config.yaml
num_hidden_layers: 24
hidden_size: 96
qk_norm: false
bias: "none"
init: "uniform"
init_std_up: 0.0672
init_std_down: 0.0
lr_mult_up: 1.37
Each number is 128 + 24 x the weight over the matrix's rms, rounded and kept within 0 to 255. Layers, rows and columns count from 0.

# layer 14 attention output, 96x96, rms 0.264, rows 0-63, columns 0-47
[[175 128 113 193 150 154 158 144 152 151 146 118 141 105 118 135 134 134 175 154 142 134 155 123 130  99 109 134  77 142 128 133 138  92 135 117  91 147 108 166 149 149 130 132 125 152  96 105]
 [ 91 142 133 146 119 119 136 140 124 138  58 140 126 116 167 106 122 133 129 138 105 100 128 183  98 116 159 136 129 111 114 134 106 111 168 144 115 116 127  85 130 104 147 129 140 126 107 153]
 [117 117 132  95 178 157 136 153 120 130 164 105 143  85  98  83 142 103 118 130 143 116 182 133 144 140 137 141 152 147 106 155  85 165 163 125  98 121 145 121 130 132 125 134  98  80 143 151]
 [133 103 107 125 124 116 147 151 116 129 171 111 116 144  97 167 124  90 140 154 118 104 115 151 156 134 130 112 113  98 139 149 174 103 104 175 106 139 175 133 105 125 112 163 191 103 122 134]
 [147 128 116 154 102 125 142 102 137 109 158 125 180 161 121 149 147 110 132 109  90  76 140 138 130 129 163 109 130 104 133 139 133 130 133 161 132 145 135 130 160 120  96 167 106 145 162 121]
 [114 102 145 105 167 121 117 123 107 100 131 102 171 140 127 119 121 108 141 144 110 136 133 162 150 125 129 103 129 100 154 119 152 156 124 130 144 181 110 113 127 153 105 118 150 127 130 134]
 [ 92  98 126 119 138 126 145 154 116 147 126 109 123 132 151  93 146 136 121 150 123 109 152  87 153 112 118 126 131 123 110 120  80 142 133 124 137 191 153  91 129 146 139 162 146  83 131 132]
 [119 161  95 116 105 129 125 106 147  83  80 116 154 122  76 144  97 128 180 132 145 117 103 103  90 185 124 150 133 135 135 168 149 152 107 192 165  91 136 117 141 145 126 142 138 111 162 124]
 [147 137 165 129 167 105 150 111 123 164 110 126 127 150 118 188 180 136 123 105 131 114 117 169 134 145 167 147 103  82 138 110 150 121 126 156 121 173 127  83 119 141 129  95 129  93 164 129]
 [126  98 102 106 117 105 147 114 129 124 116 128 129 125 119 137 146 137 101 145 183 124 155 125 149 145 110 156 137 107 119 118 132 154 122 154 100 109 126 115 129 165 142  96 128 114 135 142]
 [119 121 123 130 150 103 174 163 111 140 137 129 172 150 166 143 148 114  99 128 138  91  93  92 141  85 110  88 145 144 144 100 111  86 164  70 118 139 136 150 111 134 170 119 129 164 128 134]
 [143 106 124  90 119  80 120 116 136 173 154 161 152 157 130 179 147  93 179 146 152 138 142  86 125 156 109 119 133 107 120 122 108 159 133 149 141 145 132 115 108 144 110 149 147 143 115 126]
 [177 145 111 106 119 117 131 179 146 103  99 120  94 112 143 123 138 151 100 105  93 131 154 119  87 149 115 139 141 127 109 106 170 150 137 114 131 116 154 111 129 100 143 149 140  84 118  98]
 [107 145 149 117 116  89 159 119 126 121 133 149 125 135 117 170 157 132  97 142 117 130 123 118 127 115 125 108 130 169 140 144 102 101 131 134 151 116 129 164 140 169 110 142 135 143  89 107]
 [134 178 155 113 124 115 147 108 104 120 162  94 137 106 122 123 118 107 125 129 115 111 144 103 152 139  96 127 139 101 158 104 125 127 120 113 126 126 155 146 146 125 116 111 118 140 130 170]
 [138 157 121 160 112  63  96 135 135 120 146 117 139 130 145 140 112 143 139  89 117 115  87  91 149 123 136 128  78 144 140 148 107 140 101 203 146 120 164 134 133 123 133 101  98 117 127 125]
 [112 161 105 125 132 147 126 163 126 130 147 122 114 136  76 129 162 137 154 113 143 142 155 124 104  77 121 151 142 111 132 133 106 116 168  98 138 172  99 163 138 118  87 141 102 125 140 148]
 [140 122 115 127 117 143 118 146  75 146 122  62 109 137 115  99 157 120 138 149 151 139 149 118 114 134 147 126 165 111 123 116 107 104 111 109 155 106 115  96 110 127 127 107 157 104 140 126]
 [116 113 154 143 110 151 110 128 109 137 149 161 149 121 116 111 114 146 128  95 107 171 136 144 132 108 129 148 153 124 121 104 108 139 172 129 124 153 134 124 128  92 128 151 143 153  86 117]
 [134 182 164 129  99 129 141 157 129  96 147 116 122  79 162  93 108 135 115 155 140  89 125 145  86  91 138 132 121 123 120  98 162 134 122 112 109 138 119  97 103 144  92 148 148 129 137 149]
 [137 138 107 131 127 183 157 161 148 126 123 119 119  92 156 126 167 140 148 113  89 104 159 182 131 168 118 103 104 126 149 107 130 130  89 131 162 123 141  76 116 134 112 111 103  99 101 137]
 [112  82 153 172 111 107 127 118  95 202 149 131 139 176 103 158 119 163  93 129 104 141 131  96 102 117 141 117 111 146 121 125  62 129 118 134 147 126 129 147 105 112 123 117 138 145 158 128]
 [122 169 104 126 145 125 116 145  82 132 146  94 152 132 145 135 150 119 136 170 129 137 156 135 131 172 134 151 140 131 115 179 136 187 116 126 131  74 111 124 152 177 134  92 116  93 154 134]
 [125 129 152 173  99 126 133 160 156 124 133 127 137 132 114 121 128 137 131 118 157 153 143 149 128 158 101 130 152 111 136 119 132 117 130 123 112  79 134  94 159 153 107 132 140 121 120 122]
 [102 123 149 104 136 119 120  88 113 148 113 131 161 165 112 167 145 106 150 149 127 135 156 139 132 142 119 136 124  99 131 137 136 151 138 123 108  95 127 129 137 144 148 142 107 156 122 127]
 [131 151 115  96  99 125 120 151 142 124 118 107 126  87 188 121 143  94 133 116 104 163 101 123  98 131 140 156 134 130 139 124 125 137 110 133 120 160 156 127 123 115 111 150 120 130 132 122]
 [161 131 142 151 120 152 123 136 110 126 144 137 111 111 113 112 158 144  94 163 158 131 124 120 129 130 128 136 168 117  78 129 132  81 134 136 100 136 139 130 138 143 147  98 148 149 104 167]
 [139  78 157 113 101 116 117 159 105 146 135 110 103 131 126 104 156 145 141 131 177  97 109 144  88 130 130 143  99 160 129 118 146 102 141 128 144 139 132 148 120 163 139 147  99 112 109 102]
 [153 140 173 105 131 133 116  99 116 120 124 151 107 109 138 170 147 136  78 104 123 142 139 130 128 119  54  95 136 150 146 172 117 136 128 163 131 109 131 143 138  74 136 117 149 148 124  97]
 [157 127 121 131 102 164  84 125 109 110 109 146 139 142 159 146 101  96 129 132 130 144 138 114 160 127 132 143 158 124 107 180 115 113 105 143 159 143 121 122 124  89 143  77 107 110 144 122]
 [158 152 161 126 144 130 107 165  97 150 173 146  95  83 142 141 140  91 145 125 118 145 110 128 113 119  89 131 103  84 117 124 157 105 145 111 120 126 158 141 152 107 131 128 139  99 126 128]
 [ 91 154 113  87 139  98 153 130 113 129 122 165 119 135 143 144 111 132 134 131 139 147 125 133 137 129 143  98 141 153 138 132  75 131 105 125 155 145 134 109 117 135 120 134 143 164 127 129]
 [148  89 110 164 110 105 143  76 156 101 124 117 137 161 162  90 143 132 114  99  83 144 145 123 118 108 189 166 165 114  94 129 114 167 145 133 122 149 136 143 106 102 156 157 100 165 118 149]
 [115 150 117 166 116  86  99 162 137 157 168 117 104 101 129  98 114 134 149 135 113 109 150 111 129 114 101  99 116 164 105 118 148 135 143 111  99 128 133 131 134 112 128 171 133 160 127 118]
 [134 158 135 145 136 152 147 108 130 127 140 126 134 118 101 143 119 124 153 101 112 142 127 102  94 129 153 104 109 112 143 172 130 117 122 129 120 134 171 155 127 100 152 157 114 141 164 117]
 [137 153 131 136 135 106 137  98 139 157 118 125 161 151  67 182  98 149 133 160 139 113 128 137 119 131 149  91 103 157 135 140 114 180 108 143  83 105 113 174 147 107  94 148 118 103 143 151]
 [137 128  91 120 109 117 162 112 117 155 177 119 134 143 136 124 109 156 141 179 131 150 131 161 147 135 124 129 146 197 147 129 119 131 128 135 144 132 141 195 148 124 122 103 121 142 115 116]
 [139  94  98 117 116  87 110 120  99 121 109 130 157 143 126 163 145 105 165 138 122 101  78  84 146 110 160 109 146 111 100 148 173 129  85 152 152 125 144 111 158  78 150 109 158 113 165 135]
 [133 110 145 139 134 134 177  93 125 132 138 126 117 139 127 115 120 109 165 148 136  77 133 122 135 109 139 109 156 131 129 137 104 136 136 142 125 146 106 115 155 135  91 129  96 138 132 132]
 [110 108 134 128 153  84 141 101 127 125 125 129 149 142 136 120 127  91 123 130 127 128 126 136  80 132 140 115 123 166 127 147 144 157 114 127 152 112 168 165 172 113 120 121 126 169 104 143]
 [148 119 140 139 157 108 129 122 116 132 119 114 126 161 115 137 111 149 145 146 100 159 136  78 128 127 150 109 124 141 142 142 101 159 141 148 141 155 158 143  98 118 115  94 111 138 126 112]
 [124 117 136 125  92 183 139 122 127 112  95 150 121 147  91 118 174  97 110 135 111 121 129 132 102 167 121 145 172 135 100 123 148 165 175 112 153 142 144 106 133 100  94  92 117 125 136 127]
 [112 148 114 128 132 140 147 118 137  96 132 146 146 199 123 142 102 166 147 127 144 117 142 126 133 147 120 148  89 148 152  88 110 144 150 195 104 142 169 144 154 129 123 140 152 157  89  83]
 [106 127 126 111 129 123 118 120 102 140 135 137 128 114 143 149  93 138 138 122 133 113 107  95 160 122 115 134 132  98 108  88  90 128 150 136  76 170 152 143  99 141 131 143 120 124 124 158]
 [110 117 134 148 138  78 162 104 178 114 148 100 126 133 107 161 159 135 128 166 105 156  99 108 152 150 141 138  95  99 153 118 148 132 151 157 151 144 146 126 119 151  87 125  59 110  95 126]
 [149 135 139  88 115 132 124 114 117  87 152 113 137 101 168 132 147 165 134 102 132 150 125 160  75 136 124 154 110 119 115 122 144 131 137 121 125 109  93 131 123 134 160 132 129 105 138 108]
 [110 104 116 116 132 117 148 145 144 108 114 140 148 110  94  72 137 112 132 127 116 147 144 169 100 142 128 132 146 125 128 138 129 100 163 120 133 160 139 100 151 123 112 155 142 149 137 107]
 [130 120 146 128 139 127 128 103  83  95 108 118 103 129 151 118 107 117 119 154 136 111 156 159  64 129  98 129 111 120 100 132 142 105 176 176 112 123 120 149  92 109 125  95 115 140 147 108]
 [146 132 150 122 107 159  99 181 125 140 111 115  88 118 122 138 115 106 112  88 106 117 164 132 101 106 159 156 147 105 139 132 164 145 137 139 153 148 141  78 115 114 129 145 112 135 154 131]
 [ 86 130 160 113 122 127  81 148 109  95  86 110  77 109 186 101 101 111 170  93 148 137 152 139 194 137 122 129 171 147 127 132 124  95 104  96 180 127  89 123 133 139 148 116 125 152 131 101]
 [101 152 147 151 130 108 139 155  95 135  97 154 142 128  86 100 181 141 158 135 145 141 145 154 112 178 154 127 147 152 113 109 162 116 138  89 121 100  85 107 178 129 109 118 157 108 100  84]
 [132 104 109 114 125 111 164 102 123 135 150 124 122 160 125 145 156 149 138 119 141 113 181 150 158 128 130 105 141 150 148 127 121 116 128 104 133  89  97  92 153 105 151 150 114 113 133 148]
 [141 143 142  73 177 179  80 172 112  91 119 117 106 129 131  86 161 100 138 135 136 133 144 155 106 149 110 166 122 109 153 120 152 105 106 146 108 125 127  72 170 109 124 118 109 100 139 134]
 [116 146 145 120 135 141 130  82 180  99 162 122 112 147 139 132 110 166  94 154 111 124 107 156 136 142 148 131 166 150  98 132 177 148 161  93 127 148 121 117 155 118 145 140 143 110 124  88]
 [124 131 138  89 126 127 131 135 154 169 168 115 129 148 109 107  98 120 107 140 135 139 105 133 136 135 108 135  73 151 106 180 135 117 136 141 163 115 148 141 140 110 144 168 117 119 158 118]
 [206 166 150  73 157 222  97 106 102 147  20 127 101  99 215  76 141 135 143  67 119 127 110 165 144 184 138 102 139 104  96 114 208 152 142 113 112 105 144  64 138 141 202 129  80 105 106 146]
 [127 132 106 119 156 100  81 110  84 143 139 136 140 126 123 120 118 161 145 112 147  90 128 139 126 146 136 135 137  96 126 139 121 119 140 171 142 102 138 119 186 158 115 118 135 124 122 127]
 [131 161 125 122 116 192 135 152 113 117 106 117 146 105 110 107 151 133  83 132 128 147 154 121 123 165 150 107 121  74 139 105 140 134 124 123 133  85 146  84  97 167 156 123 147 140 136 161]
 [118 135 111  94 166 118 133 156 100 140 128 127 111 129 188 150 142 164 140 112 101 120 113 146 129  85 138 113 125 130 136 123 117 112 123 135 122 120 161 148 149 143 121 155 110 106 107 171]
 [146 125 136 116 144 119 184 110 100 148 158 133 113 121 121 141 121 135 111 141 114 150 132 115 136 135 133 146 158 132 137 160 108 138 160 119 156 141 122 128 108 176 108 118 141 119 140 109]
 [148 105  97 120 165 139 113 124 133 113  90 113 108  93 140  99 115 103 112 143 101 105 131 120 115 115 105 124 122 120 113 152 123 114 116 117 141 131 138 139 114 109 125 108 143 111  85 179]
 [147 118 115 114 133 167 145 119  76 121 113 134 104 116 139 118 146 154 129 116 132 134 189 148 107 134  80 111 156 164 118 128 116 152 124 106 132  97  93 109 106  65 141 116  83  81  98 142]
 [126 139 120 132 114 219 112 172  96  91 143 140  68 120 176  85 136 159 163 125 118 152 136 155 136 110 137 104 152 115 112 139 127 132 154  88 100 121 128  61 108 102 129 120 147 164 105 143]
 [109 160 147 167 134 137  89 131 135 160 121 125 157 114 162 150 172 188 118 155 129 115 115 148 131 164 140 154 120 105 112 111 151 107 110 141 148 130 142 115  92 104 156 105 122 125 175  94]]